python train.py --vocab_size=986 --optimizer="adamw" --beta2=0.99 --doc_mask=true
Each number is 50 + 15 x the weight over its row's rms, rounded and kept within 0 to 99. Layers, rows and columns count from 0. The size before them is the row's rms in percent of the matrix's.

# down: layer 2 MLP down (transposed), 1536x192, rms 0.0861, rows 939-974, columns 0-95
# up: layer 2 MLP up, 1536x192, rms 0.0938, rows 940-975, columns 0-95
down939 088:63 46 38 67 54 57 54 56 15 62 40 54 21 50 59 52 62 37 25 38 23 28 41 29 47 37 38 51 38 34 13 79 65 43 46 65 66 37 60 46 43 75 44 88 74 67 56 53 63 31 73 61 59 41 41 46 61 47 60 56 60 38 59 57 47 16 50 49 39 76 54 43 60 25 49 59 52 35 35 56 57 52 61 44 56 40 57 33 43 42 27 60 58 30 76 76
up940 106:99 34 43 50 41 46 48 68 42 35 58 31 44 43 27 47 21 29 69 44 34 36 54 49 61 43 64 41 85 27 56 71 42 51 54 35 42 32 56 57 60 57 55 45 65 67 46 74 45 59 50 60 81 43 41 47 64 46 67 48 35 43 28 49 73 73 55 41 81 58 46 60 23 20 37 47 49 55 47 39 61 39 45 62 48 45 51 58 38 59 28 56 42 51 45 50
down940 089:42 33 43 72 44 35 31 26 72 51 61 52 44 59 69 64 58 66 60 54 39 58 47 42 48 46 39 49 94 30 65 76 38 51 50 66 41 68 51 41 69 71 74 76 52 49 72 67 70 55 61 50 30 30 39 26 45 46 46 34 77 35 46 20 48 36 39 54 73 44 56 64 28 59 73 49 37 51 24 39 47 40 69 38 31 55 60 33 51 51 57 58 65 45 57 66
up941 100:95 41 41 28 52 56 57 55 28 29 49 11 51 51 58 58 55 32 44 75 33 70 74 44 58 35 31 55 67 55 42 44 46 52 73 23 59 44 59 77 55 67 48 43 55 46 58 74 46 42 54 65 54 27 48 39 67 47 70 22 34 53 37 45 51 53 49 71 57 47 45 46 37 28 59 67 25 83 08 45 47 55 36 33 56 27 62 59 36 48 41 50 66 47 59 29
down941 097:58 43 24 59 35 86 65 63 55 58 91 54 64 30 58 43 69 13 45 73 52 78 60 53 72 46 61 56 52 63 52 55 54 59 67 48 53 67 58 46 51 42 54 31 69 56 60 65 81 51 52 36 36 26 48 38 76 62 43 28 47 66 61 55 42 53 33 60 46 59 46 37 60 44 55 45 49 60 31 48 44 67 45 31 33 27 75 66 41 36 52 51 47 46 35 73
up942 100:65 85 32 51 39 47 54 44 54 66 47 53 45 38 76 27 25 35 56 57 48 55 72 28 41 51 55 52 32 57 31 70 34 52 72 45 47 60 35 51 52 52 60 65 79 54 61 49 63 39 54 54 53 59 41 33 66 30 59 69 29 43 38 55 53 48 57 30 37 85 23 52 55 60 33 59 75 64 45 30 69 23 28 80 55 46 45 29 55 62 55 55 54 38 52 72
down942 100:66 53 41 50 40 83 58 60 37 56 40 65 49 54 41 19 41 58 57 63 65 62 43 44 52 19 62 49 37 53 27 54 37 44 34 53 69 65 50 48 16 31 31 58 49 67 61 57 44 49 79 54 60 35 25 43 39 46 77 69 67 56 46 32 47 61 37 45 61 50 46 50 27 41 31 58 45 13 53 42 41 60 47 30 51 31 89 42 54 33 24 52 62 63 36 50
up943 106:37 57 37 47 34 82 64 68 48 63 63 54 39 78 56 42 12 36 83 43 53 54 52 35 70 74 64 49 58 34 12 49 53 50 48 69 38 29 52 43 78 69 31 64 80 50 38 44 24 35 40 52 77 43 50 36 38 51 37 69 47 23 48 33 50 59 24 63 61 59 38 47 59 50 52 44 51 58 20 46 64 40 53 59 50 59 29 48 33 34 46 37 45 46 62 59
down943 110:74 71 26 73 46 67 39 77 57 50 43 64 53 39 68 64 54 27 29 41 59 56 51 71 49 70 28 28 54 39 50 51 63 55 71 56 45 55 72 29 74 36 71 42 73 71 75 36 64 75 51 32 39 38 62 30 26 44 39 38 61 43 49 38 47 24 42 62 60 39 64 07 55 49 58 47 59 55 46 57 40 68 35 49 39 36 62 53 43 31 40 50 41 26 88 53
up944 088:48 34 45 63 52 74 49 45 50 61 51 28 43 72 53 49 30 49 47 47 32 65 59 44 54 33 36 57 63 38 29 52 23 69 40 51 66 50 62 71 49 99 44 71 88 48 68 36 55 40 81 21 56 43 49 70 62 56 40 51 40 51 29 60 37 39 68 46 37 69 23 77 43 42 50 63 44 41 30 54 54 19 47 56 61 39 54 46 48 55 59 46 75 43 48 64
down944 105:54 67 54 64 59 61 49 70 30 43 24 07 11 52 54 66 52 46 24 39 50 58 31 38 48 27 40 53 58 41 30 49 42 52 56 51 61 37 49 75 83 66 37 36 80 37 61 50 60 53 52 61 53 32 65 69 52 40 37 45 55 54 42 41 48 34 52 56 36 70 41 59 43 45 54 78 32 52 33 53 49 17 27 44 59 35 31 48 38 55 56 57 67 48 59 68
up945 107:76 59 49 38 51 68 63 64 51 38 87 27 32 57 62 62 47 47 35 78 16 64 51 32 76 47 36 48 63 50 38 62 65 26 35 53 55 51 39 35 29 61 42 57 53 55 52 61 65 45 52 60 76 21 48 36 60 65 64 53 41 47 12 45 31 58 18 22 43 48 43 42 16 46 21 58 64 65 42 45 35 43 50 54 59 65 49 51 70 70 59 45 55 37 73 64
down945 107:64 61 70 28 62 59 40 68 63 12 43 64 74 54 60 37 21 76 74 52 63 33 51 60 39 39 20 33 49 70 38 63 16 52 43 32 67 47 47 15 61 43 46 51 54 48 40 45 49 58 62 48 27 29 60 66 46 48 44 65 34 76 49 38 29 59 52 28 45 53 47 59 51 27 58 96 59 53 57 43 68 34 45 52 34 46 58 47 70 49 49 58 55 18 43 65
up946 097:47 49 31 42 56 57 40 85 37 40 43 53 48 57 73 34 42 60 44 46 42 59 63 29 40 41 48 55 61 50 57 39 39 60 71 64 79 40 62 38 54 55 53 75 49 65 44 81 66 36 42 62 55 53 46 46 30 69 45 53 37 32 65 47 59 29 51 24 31 50 43 36 25 07 35 40 67 54 59 67 63 52 65 68 49 57 55 32 55 31 42 59 51 28 60 62
down946 079:33 48 56 66 52 41 33 22 33 37 34 43 33 61 63 19 74 44 34 72 48 44 49 74 46 64 39 45 30 62 59 39 51 46 23 60 70 33 60 57 71 56 80 54 50 68 71 73 29 50 51 45 55 58 13 63 61 64 31 58 45 39 44 42 69 61 45 63 34 52 57 46 56 58 50 53 33 27 48 73 58 62 39 17 87 49 43 46 71 63 63 70 19 57 66 46
up947 097:61 28 07 43 45 55 43 71 31 22 54 49 38 71 44 58 47 58 67 44 48 47 58 41 55 29 30 93 56 50 27 33 46 40 61 74 38 63 65 59 66 56 38 33 39 73 60 51 56 69 58 63 45 51 57 79 48 36 37 66 44 54 44 43 59 29 61 58 57 49 31 69 35 50 36 30 55 39 55 53 69 38 67 44 42 31 42 25 80 63 37 41 56 61 43 51
down947 099:29 33 30 29 44 69 72 41 84 40 76 37 54 55 72 61 61 45 41 44 76 62 39 35 47 44 53 60 65 54 37 75 41 50 53 35 39 70 26 53 37 43 47 65 50 35 46 70 38 53 36 35 54 53 89 66 51 32 46 56 46 40 45 71 40 71 31 57 42 54 20 76 41 50 50 50 49 62 47 28 28 23 51 65 72 75 55 67 54 00 31 27 55 45 37 63
up948 095:40 31 45 80 66 68 64 52 43 64 45 27 38 65 54 33 40 51 74 49 60 46 51 22 50 46 42 68 72 42 43 45 45 43 44 59 80 46 35 82 69 62 32 52 45 66 37 59 46 13 66 44 48 33 45 41 64 33 41 45 55 28 15 42 52 50 35 36 40 59 29 63 62 43 56 78 58 53 27 49 71 32 58 54 39 52 52 54 37 47 56 62 55 33 65 88
down948 125:19 38 64 68 70 70 42 45 56 65 19 55 11 75 64 61 41 44 54 40 54 38 50 55 62 40 32 48 48 25 42 60 53 31 82 33 65 52 32 51 46 69 36 49 55 66 41 47 70 34 63 52 46 31 58 50 45 58 43 59 58 56 68 34 66 16 55 41 50 34 48 73 45 65 60 58 49 41 39 47 48 53 45 61 34 30 53 43 48 65 55 68 53 36 73 49
up949 104:68 55 46 54 63 59 33 78 33 66 64 31 56 43 61 67 43 29 23 42 64 44 55 24 54 51 31 34 66 65 22 35 34 41 67 42 77 40 59 50 52 62 34 32 92 50 38 39 55 58 52 52 44 67 52 51 72 41 41 60 19 57 44 72 79 71 69 66 47 66 53 39 56 63 44 43 31 47 49 48 75 35 26 23 29 46 47 38 48 28 38 51 57 50 43 35
down949 099:55 62 53 34 62 36 29 44 48 15 38 65 57 42 21 65 51 42 27 42 45 59 50 33 67 54 78 37 73 56 53 72 33 48 76 64 41 56 37 47 83 37 33 33 63 47 48 54 67 44 55 35 12 66 54 40 28 64 48 49 46 15 63 55 58 35 43 44 46 70 33 49 59 49 57 58 71 71 32 33 55 45 83 44 34 52 51 64 35 66 52 50 72 93 58 63
up950 097:56 58 47 52 56 76 66 44 24 65 57 52 36 53 36 30 45 60 40 45 62 47 51 38 54 48 45 55 36 54 36 86 51 47 43 60 56 48 42 48 69 73 30 92 70 47 70 48 49 57 72 52 42 28 62 38 47 42 37 51 29 23 63 50 81 46 33 37 68 31 41 57 32 56 80 44 21 51 50 21 45 17 35 60 62 06 28 63 38 65 43 47 63 32 51 52
down950 087:71 46 52 72 56 63 43 60 27 49 56 65 56 58 43 79 55 65 57 32 55 72 50 45 55 77 51 53 38 50 21 56 64 43 66 19 29 40 65 81 43 54 61 39 55 33 52 60 79 59 73 56 31 35 56 46 44 49 11 50 35 38 26 71 52 37 65 45 56 72 52 38 48 55 74 42 34 54 52 61 24 17 36 48 48 43 44 45 41 56 70 64 91 42 25 35
up951 108:29 12 37 53 31 38 50 61 40 40 31 30 42 63 34 83 54 33 80 34 50 35 59 52 61 57 33 40 71 38 46 51 61 28 85 45 54 63 65 41 41 78 36 59 55 43 59 30 64 36 52 47 78 07 52 43 65 46 44 62 69 38 34 85 51 46 53 61 90 47 45 68 39 57 53 43 47 86 29 52 80 60 60 38 45 52 32 38 64 34 60 54 44 49 59 49
down951 101:42 86 52 17 60 46 55 58 42 42 45 46 45 34 64 81 40 67 35 33 50 64 65 76 61 39 68 46 39 67 41 56 78 32 41 34 47 21 62 56 10 20 56 15 54 37 56 47 65 87 38 67 54 24 63 37 78 45 46 45 75 41 55 54 71 35 55 20 44 59 57 26 39 37 56 28 36 41 43 54 40 50 79 53 80 45 57 51 49 59 68 57 27 42 62 26
up952 100:56 47 28 37 60 54 68 48 50 35 84 20 54 56 41 62 39 53 58 81 22 66 36 37 48 44 56 40 77 32 62 38 35 50 66 27 44 26 53 38 57 38 41 36 60 77 55 39 42 43 67 71 52 54 52 53 37 51 43 45 59 44 29 82 56 76 38 57 58 52 64 26 44 14 57 71 43 59 56 58 61 43 29 69 63 41 69 38 51 22 32 34 54 46 64 22
down952 095:39 50 50 41 49 56 42 67 81 50 40 59 33 59 44 65 09 60 59 37 89 48 48 41 53 52 44 77 42 48 99 64 70 53 57 38 44 46 29 38 45 31 52 45 36 49 43 47 13 65 49 32 33 51 76 63 28 38 48 31 45 62 82 58 34 62 53 65 08 40 59 32 57 59 55 42 40 48 27 41 35 55 45 26 35 64 33 62 71 53 46 55 41 22 50 48
up953 102:47 39 62 65 68 75 44 45 38 61 69 51 35 73 36 38 39 55 36 37 48 42 50 37 39 33 50 46 65 52 40 81 35 45 86 57 61 37 71 59 43 84 19 79 57 37 45 48 11 57 45 60 61 55 40 55 42 60 42 53 52 14 48 28 67 67 38 86 45 50 54 55 52 64 31 54 37 66 51 28 46 49 68 53 38 34 23 51 44 27 27 60 61 48 45 46
down953 088:19 40 56 83 30 38 39 55 48 47 50 40 31 43 62 50 27 69 36 64 63 35 35 56 55 53 78 38 70 54 63 21 26 48 45 49 73 44 26 50 33 52 15 61 29 36 82 64 67 42 54 70 27 78 65 43 50 64 55 66 48 27 69 75 59 47 62 87 41 52 26 43 30 29 46 32 56 35 49 58 57 37 38 56 58 38 38 58 49 53 61 52 75 60 66 81
up954 114:48 26 32 68 58 59 71 50 61 36 82 38 35 67 71 55 41 50 65 82 38 43 44 26 69 38 33 64 39 41 45 64 39 16 56 44 35 46 39 37 51 51 37 45 88 52 19 61 59 45 77 55 48 45 47 27 51 38 30 70 52 49 38 60 52 58 21 77 51 57 56 39 55 54 43 65 66 37 69 17 72 56 54 45 45 31 30 53 77 37 50 31 53 34 72 47
down954 111:37 61 48 61 39 36 41 32 53 60 50 72 53 64 67 31 82 62 66 76 33 47 58 38 44 35 34 40 53 62 52 33 57 30 46 50 67 60 50 33 39 68 46 45 65 61 70 54 56 47 38 24 40 57 62 50 27 55 31 61 84 53 46 48 62 50 42 72 42 57 44 64 45 71 66 41 48 46 42 52 56 61 69 45 37 13 21 41 32 56 55 50 49 47 56 86
up955 111:47 44 56 42 59 64 31 61 63 45 87 18 49 52 15 74 51 42 60 33 55 42 39 40 84 47 43 62 37 54 32 50 39 62 47 45 52 54 60 35 44 67 40 48 53 72 65 50 45 44 64 45 39 56 47 44 30 56 38 51 58 57 37 56 76 48 43 50 65 50 58 47 23 25 58 56 29 47 44 31 53 57 11 43 44 35 62 37 35 26 35 54 83 44 48 37
down955 112:35 66 51 36 71 67 31 38 60 69 57 44 47 45 34 61 30 71 43 49 57 51 40 35 62 45 65 58 33 32 17 58 55 58 49 44 75 70 56 38 39 36 58 19 53 55 58 43 55 37 63 45 49 45 50 45 43 33 61 65 50 39 59 49 48 59 49 62 66 46 67 51 50 39 75 57 46 59 51 34 38 60 20 44 53 38 75 54 28 13 41 69 78 46 64 48
up956 108:60 59 11 82 81 69 63 65 60 64 48 48 45 52 75 40 37 41 56 61 53 08 56 44 61 09 45 45 31 14 44 47 34 18 55 45 49 48 65 47 67 43 36 56 41 30 58 37 57 60 80 60 36 44 58 34 35 35 33 43 47 44 55 61 67 50 55 61 44 53 44 51 51 53 44 49 68 62 52 25 53 35 66 20 40 34 23 48 42 13 33 26 57 45 46 80
down956 105:41 65 39 81 55 65 55 61 19 59 53 36 51 34 27 45 43 42 32 33 38 60 48 72 60 56 63 40 73 61 42 51 42 77 64 65 49 32 41 36 44 54 34 27 54 48 60 32 23 57 49 47 59 40 55 41 22 46 55 61 61 40 82 39 71 27 63 62 47 27 49 31 74 73 60 57 50 78 70 48 71 75 47 13 53 56 41 44 42 35 29 35 56 41 71 60
up957 115:62 37 41 52 75 44 35 60 25 56 36 41 40 71 59 78 58 19 43 55 45 39 76 28 49 59 41 62 31 43 39 20 60 28 49 61 79 46 94 45 79 78 49 38 57 38 58 65 33 68 53 41 62 31 59 28 34 43 44 30 61 59 66 30 49 59 43 38 37 26 30 54 25 46 41 52 21 52 61 47 79 18 24 37 29 42 44 60 35 41 72 66 81 19 79 55
down957 118:40 47 36 36 67 29 52 36 60 32 29 35 80 01 62 58 59 48 46 60 50 48 51 51 51 70 53 79 38 38 71 49 32 50 45 69 60 38 50 60 57 60 62 53 14 44 36 38 72 78 48 36 59 49 49 51 88 34 60 58 60 72 63 47 33 57 48 50 11 39 51 69 58 38 46 35 61 46 42 35 48 61 43 42 62 28 44 68 55 66 52 44 41 61 36 46
up958 107:45 72 55 70 57 56 43 67 48 54 69 48 55 96 30 56 39 40 47 61 29 76 47 24 17 37 58 53 66 42 39 61 29 62 57 46 38 55 63 52 49 70 44 70 64 68 58 41 42 40 78 41 53 48 35 68 30 73 48 36 36 46 20 39 39 40 37 23 38 43 49 57 38 60 39 70 69 81 23 45 72 60 30 14 51 31 56 42 52 28 54 50 64 45 54 55
down958 110:67 44 30 47 50 48 68 68 63 20 27 48 37 73 35 37 27 35 80 68 52 67 34 53 48 56 61 50 53 35 32 44 63 51 32 48 25 55 47 42 56 54 62 46 33 66 57 32 46 41 48 53 49 69 33 87 62 40 69 59 47 34 23 42 37 28 31 53 33 72 66 65 43 51 22 55 75 77 71 41 51 53 52 47 49 45 76 46 10 41 68 70 32 60 53 52
up959 097:62 50 70 56 64 46 43 41 39 43 27 44 58 55 31 67 56 58 23 49 32 58 33 49 48 64 48 38 47 78 45 56 41 26 58 44 74 59 54 34 49 64 36 44 48 50 32 47 21 62 53 01 57 43 48 23 30 25 67 21 59 60 53 68 74 48 72 58 47 64 59 60 41 40 53 38 43 38 63 21 58 52 15 33 80 22 58 39 55 27 59 62 83 64 48 76
down959 085:57 56 48 39 35 14 48 23 35 67 51 54 72 51 59 57 72 63 60 67 59 55 40 28 48 80 80 34 67 73 58 62 43 18 32 55 41 73 46 58 61 32 39 40 62 46 44 74 00 67 29 25 75 44 57 63 49 54 21 64 49 66 62 52 44 33 61 31 41 39 51 68 38 57 51 47 70 60 56 39 65 59 24 37 55 43 73 50 44 44 63 34 82 39 47 63
up960 097:82 29 40 70 68 54 60 58 40 38 54 23 28 41 68 46 52 35 37 53 37 48 54 30 63 56 41 40 69 26 43 52 44 40 45 30 43 44 58 52 42 48 32 66 63 49 33 59 29 40 51 53 45 20 44 48 45 64 64 39 23 53 35 59 70 70 49 64 35 85 56 60 38 35 54 51 43 50 56 29 66 50 53 25 57 29 27 55 37 11 21 52 52 50 84 54
down960 129:39 40 54 41 48 59 58 40 32 68 67 60 71 66 41 68 61 46 56 43 32 37 45 25 28 47 38 35 67 23 36 62 32 62 45 71 52 66 59 52 55 51 53 58 49 43 63 79 53 53 42 34 51 74 21 69 53 62 47 43 40 48 36 44 66 28 57 46 65 43 48 99 58 27 44 51 86 33 79 58 36 57 69 72 41 45 43 34 38 46 39 47 62 53 45 67
up961 095:66 50 38 60 62 46 45 57 29 56 51 64 29 43 43 43 42 31 53 38 35 66 64 56 59 56 42 58 65 36 49 68 38 37 48 44 42 52 46 38 73 56 28 58 41 73 32 72 35 32 50 52 60 24 54 45 36 59 62 34 80 39 36 23 43 50 56 12 46 60 45 34 47 10 50 46 38 46 08 48 84 60 56 51 45 56 33 45 36 38 47 76 53 27 82 74
down961 118:47 21 32 73 65 27 29 56 24 74 64 69 42 51 58 77 41 32 58 07 49 61 80 37 29 52 65 53 62 49 50 25 53 59 31 63 49 67 40 58 50 82 42 45 67 67 17 39 64 38 51 48 49 45 60 36 57 39 69 50 64 49 59 65 37 38 33 36 58 41 55 60 26 76 74 44 19 70 55 69 53 16 61 57 29 64 76 39 73 54 23 40 55 24 52 41
up962 089:62 29 51 60 39 53 47 70 47 62 62 47 28 73 60 67 41 30 47 55 33 48 49 52 51 31 48 68 65 40 45 18 50 54 71 43 73 31 63 65 63 46 51 57 64 75 35 71 61 42 72 27 37 53 68 43 69 28 61 28 71 51 44 65 60 58 50 45 51 59 46 42 39 31 55 51 59 59 46 08 42 00 48 70 54 46 39 43 56 51 36 50 53 33 62 47
down962 102:66 37 55 58 63 71 34 61 36 43 41 60 33 55 54 47 67 22 43 56 40 47 39 39 57 62 65 68 55 44 27 15 65 50 65 53 71 34 33 86 34 37 51 67 53 29 38 54 46 32 66 33 56 44 47 45 51 49 39 36 62 68 26 54 48 45 47 64 55 76 45 40 39 34 51 47 56 39 48 24 72 13 67 76 65 38 25 40 57 59 45 51 60 29 90 54
up963 109:71 53 51 50 59 36 43 49 40 59 39 67 33 45 79 21 21 35 46 43 45 61 57 50 14 49 14 60 83 16 31 74 65 41 68 66 53 49 44 70 58 45 56 68 46 29 65 52 54 57 58 13 36 25 50 59 86 49 27 36 58 55 39 51 61 62 76 53 42 55 26 71 54 43 39 59 64 55 49 48 54 47 23 24 21 35 18 57 55 38 45 57 40 32 48 64
down963 100:57 57 37 66 32 54 56 82 54 50 36 87 42 53 51 32 55 53 46 74 51 47 73 36 25 60 40 00 58 62 57 42 58 57 39 52 47 58 63 61 37 69 49 43 49 68 67 62 31 58 30 31 24 77 51 57 36 39 67 64 51 44 47 39 51 72 81 63 29 40 62 61 38 45 57 74 61 59 60 69 49 60 47 40 73 43 45 13 40 40 22 39 54 59 46 35
up964 090:64 34 61 25 48 61 56 44 28 55 53 55 40 41 69 42 47 46 46 54 20 61 37 36 47 41 29 44 58 53 40 38 54 43 69 63 86 38 56 45 59 56 40 46 55 59 90 78 37 37 58 56 41 43 55 21 44 57 48 56 43 26 74 52 51 67 37 47 36 50 51 17 28 34 42 69 45 68 71 38 52 21 33 16 45 50 35 47 48 33 41 61 52 41 42 68
down964 112:42 57 42 78 70 42 71 56 22 35 51 35 41 39 56 51 67 53 53 43 48 59 78 22 60 51 47 63 38 43 37 54 43 49 64 36 46 50 44 88 29 63 41 53 59 37 55 71 41 36 83 47 49 20 63 43 30 62 32 30 56 55 40 41 49 40 53 53 50 46 52 25 44 32 44 62 67 58 53 81 60 45 23 32 42 37 48 44 37 73 59 33 19 55 65 58
up965 090:42 34 65 46 55 86 52 65 53 51 42 29 48 57 43 42 51 39 42 68 55 33 21 43 68 38 56 73 52 36 43 65 39 62 47 34 32 47 45 52 71 67 54 67 68 71 51 50 66 47 65 20 76 47 62 62 53 16 42 60 77 40 44 45 46 37 32 60 74 49 40 36 48 30 67 75 77 35 60 48 67 43 47 60 46 49 46 66 53 13 55 61 45 33 56 56
down965 108:28 38 54 58 80 36 50 43 34 53 52 39 33 58 47 57 43 37 65 42 44 37 20 48 61 39 45 50 68 21 34 74 38 40 65 57 68 42 50 58 68 83 34 93 62 50 47 63 27 42 43 40 75 44 33 56 38 48 30 41 66 25 61 45 36 42 39 75 77 48 24 41 49 54 68 45 66 34 49 46 61 40 43 56 44 38 43 53 53 42 58 54 45 27 75 54
up966 092:70 46 26 56 30 36 22 87 05 49 45 22 71 39 67 41 32 29 60 61 43 25 46 46 76 32 60 42 40 42 46 50 27 24 54 55 67 43 63 44 54 69 57 36 68 64 41 53 40 35 60 69 58 52 64 75 53 21 51 16 42 42 35 36 38 49 48 78 36 38 50 20 44 52 47 56 57 58 47 33 46 46 30 16 47 50 59 38 39 49 61 67 77 24 69 43
down966 085:42 75 45 40 57 41 49 68 67 56 51 51 51 49 56 42 59 45 44 64 66 50 22 29 72 76 69 39 53 57 61 69 51 51 55 52 60 46 31 42 67 68 61 72 37 49 56 34 54 53 27 57 31 53 42 55 59 31 45 60 44 38 51 53 60 97 84 74 45 99 44 66 37 35 61 60 34 29 53 52 37 49 37 60 65 45 49 15 22 46 42 73 59 77 32 46
up967 101:80 59 50 54 49 51 42 55 44 41 48 26 33 60 39 45 53 56 74 33 57 35 57 30 52 52 26 57 58 32 40 52 44 49 52 45 76 37 66 61 43 73 46 61 63 31 44 42 45 42 54 50 39 58 45 71 68 58 51 56 39 63 39 38 34 54 66 74 45 53 28 49 66 42 47 76 53 95 27 36 35 61 28 25 41 44 61 27 28 52 42 66 77 38 73 44
down967 105:94 58 51 52 42 42 55 44 50 69 71 41 45 30 57 58 56 38 35 29 58 40 64 49 45 49 36 45 41 69 77 50 52 71 24 51 40 27 58 53 53 44 53 61 60 80 65 53 48 68 67 42 55 59 45 60 46 61 71 36 33 86 40 35 52 57 88 41 37 40 47 46 42 43 26 47 40 56 63 48 39 32 65 62 59 58 55 49 47 59 32 26 34 58 61 60
up968 095:43 55 25 44 54 41 54 66 24 45 35 56 55 66 58 45 47 30 42 66 43 78 57 49 28 65 50 44 44 47 57 54 53 62 49 51 49 11 67 54 73 49 32 81 64 35 69 59 61 58 59 63 46 60 30 22 62 36 67 66 68 42 52 47 67 54 37 52 53 72 54 68 69 45 36 51 50 55 32 55 63 44 70 51 22 54 44 61 55 31 25 62 36 53 67 61
down968 084:34 57 68 86 42 47 44 49 44 73 15 30 42 38 61 40 55 68 45 70 41 41 41 53 60 24 33 61 37 61 70 47 62 22 48 55 55 37 46 61 50 31 40 45 57 36 67 54 20 44 36 66 63 68 54 49 52 28 40 58 50 57 61 41 58 32 33 78 31 75 55 32 72 66 36 61 41 45 67 63 75 56 52 70 46 20 99 44 43 54 27 69 53 16 28 32
up969 101:43 32 52 55 47 89 39 88 50 49 59 39 40 43 72 40 47 48 42 46 61 45 47 27 66 58 25 65 57 35 40 51 53 47 65 73 72 49 57 46 77 54 42 38 44 49 29 74 60 56 53 28 59 17 71 88 65 48 24 45 81 62 63 28 52 17 39 29 55 53 51 44 38 39 60 46 57 51 40 56 65 52 54 25 34 52 47 49 59 52 78 59 69 49 35 85
down969 087:18 66 59 48 63 36 63 43 38 76 39 58 39 60 64 35 33 36 64 16 54 46 48 80 37 48 57 63 19 47 73 42 52 54 74 76 91 40 55 26 31 73 46 54 31 45 54 41 54 55 35 36 28 72 81 52 59 59 57 58 59 63 75 62 36 55 55 10 27 66 38 41 54 26 70 42 39 51 30 45 61 64 48 53 77 43 30 64 35 38 45 50 57 35 59 62
up970 110:79 66 26 63 60 36 56 77 43 65 44 65 60 50 70 57 58 10 63 56 45 44 60 38 80 53 61 41 29 34 22 47 32 45 52 55 64 49 64 63 63 59 74 49 34 39 44 65 40 37 52 39 64 51 50 42 47 46 65 52 76 59 49 42 67 29 62 75 39 52 18 33 02 48 47 43 47 44 49 25 50 25 35 30 57 39 03 64 46 32 70 59 50 32 65 58
down970 115:49 67 14 47 50 56 21 75 70 56 56 63 69 52 57 73 29 55 58 23 56 23 48 46 79 38 51 39 59 29 40 63 51 65 55 46 49 28 36 63 87 81 55 39 16 64 49 45 45 52 37 74 41 53 62 61 43 40 77 53 62 50 58 47 60 36 53 54 27 24 24 49 71 45 46 40 80 61 39 51 34 45 23 54 40 68 37 60 73 54 52 56 54 58 46 64
up971 109:69 48 49 57 58 66 63 28 44 37 49 62 29 70 28 56 45 31 61 41 41 46 55 25 58 65 51 58 33 60 47 61 54 49 68 32 61 23 34 73 73 67 47 63 39 65 32 60 50 46 57 38 49 59 47 30 36 61 72 59 35 60 23 41 54 28 46 60 61 48 61 38 57 30 95 58 32 59 59 42 54 66 48 40 45 39 62 40 29 33 35 60 64 55 60 51
down971 125:38 47 50 56 53 39 44 47 49 60 21 59 46 32 41 48 47 56 45 33 76 52 30 34 60 50 33 23 49 36 31 41 59 11 47 46 48 56 45 60 59 49 45 76 45 63 41 39 69 85 29 53 52 46 49 54 41 76 36 41 41 74 44 54 43 51 37 96 64 58 39 26 23 26 48 61 57 64 67 48 44 61 66 60 45 60 40 74 94 33 54 46 26 64 48 69
up972 097:47 52 48 26 59 57 71 53 64 51 34 22 24 42 29 44 46 54 61 60 67 56 52 50 58 51 51 64 53 65 35 76 57 59 55 18 66 37 34 84 53 43 46 38 72 51 36 73 44 42 55 43 50 64 47 62 58 73 47 59 56 55 31 21 45 65 33 58 56 52 31 42 59 30 37 59 56 78 58 42 45 45 34 48 38 39 45 56 41 47 29 79 69 44 55 48
down972 088:44 58 41 76 20 47 61 56 50 24 57 59 53 53 67 45 63 51 36 70 38 48 57 52 66 40 42 49 62 35 61 49 57 65 45 53 58 36 56 67 43 81 74 26 31 19 19 36 42 52 60 46 66 08 40 58 20 47 48 65 63 45 59 61 43 59 58 06 45 46 41 53 28 45 74 69 22 54 42 59 76 50 53 40 45 40 53 60 42 66 60 63 73 42 45 42
up973 105:96 40 47 74 55 67 72 55 58 46 16 48 53 53 74 54 47 36 52 32 45 59 48 63 49 46 54 51 58 43 31 63 26 31 79 35 70 49 43 93 50 48 19 57 43 60 33 61 49 38 57 63 46 59 45 43 79 51 54 32 42 18 47 63 50 59 46 23 58 53 40 33 29 28 36 57 65 36 38 12 58 23 37 52 50 53 57 54 73 72 56 71 57 14 49 56
down973 095:49 72 45 28 43 59 60 39 63 53 54 23 57 47 57 58 46 59 62 43 49 56 48 28 49 56 66 46 25 47 46 40 33 51 55 29 61 46 57 45 48 40 70 57 38 40 57 67 63 68 38 42 70 29 59 66 03 58 58 41 61 51 86 28 63 66 34 67 67 52 52 33 54 49 65 55 61 54 37 44 47 64 42 57 67 60 83 60 64 48 49 56 33 29 35 56
up974 100:61 53 64 41 55 41 51 34 56 54 66 41 69 63 56 65 41 42 19 45 17 43 28 40 34 57 33 41 72 23 55 52 51 49 69 45 64 17 50 48 69 53 48 52 62 65 47 50 56 67 66 46 31 37 27 49 51 30 16 42 48 48 31 72 61 45 71 54 30 45 59 19 34 42 55 45 52 65 44 08 36 28 36 50 65 40 54 73 34 55 33 22 25 40 36 44
down974 105:55 45 25 56 75 52 79 65 39 42 71 32 59 67 50 64 32 52 29 64 45 41 37 60 41 50 31 51 46 42 99 82 24 48 50 52 70 36 41 39 45 48 63 47 78 57 24 44 30 47 74 53 47 40 19 38 56 40 72 48 50 25 48 44 30 41 53 73 30 41 73 25 58 59 42 59 56 75 63 43 30 38 54 31 76 46 51 47 64 35 44 50 51 27 50 32
up975 083:56 53 54 58 41 57 32 48 37 69 55 41 35 40 49 59 51 53 34 50 38 60 54 35 59 33 54 55 39 13 35 40 24 61 46 17 50 53 57 91 71 62 16 79 72 48 56 37 52 46 64 46 52 52 49 62 60 45 47 68 51 27 33 47 55 44 56 20 68 63 25 36 34 44 58 53 62 41 59 46 50 27 50 48 45 38 30 44 61 45 28 64 50 32 60 52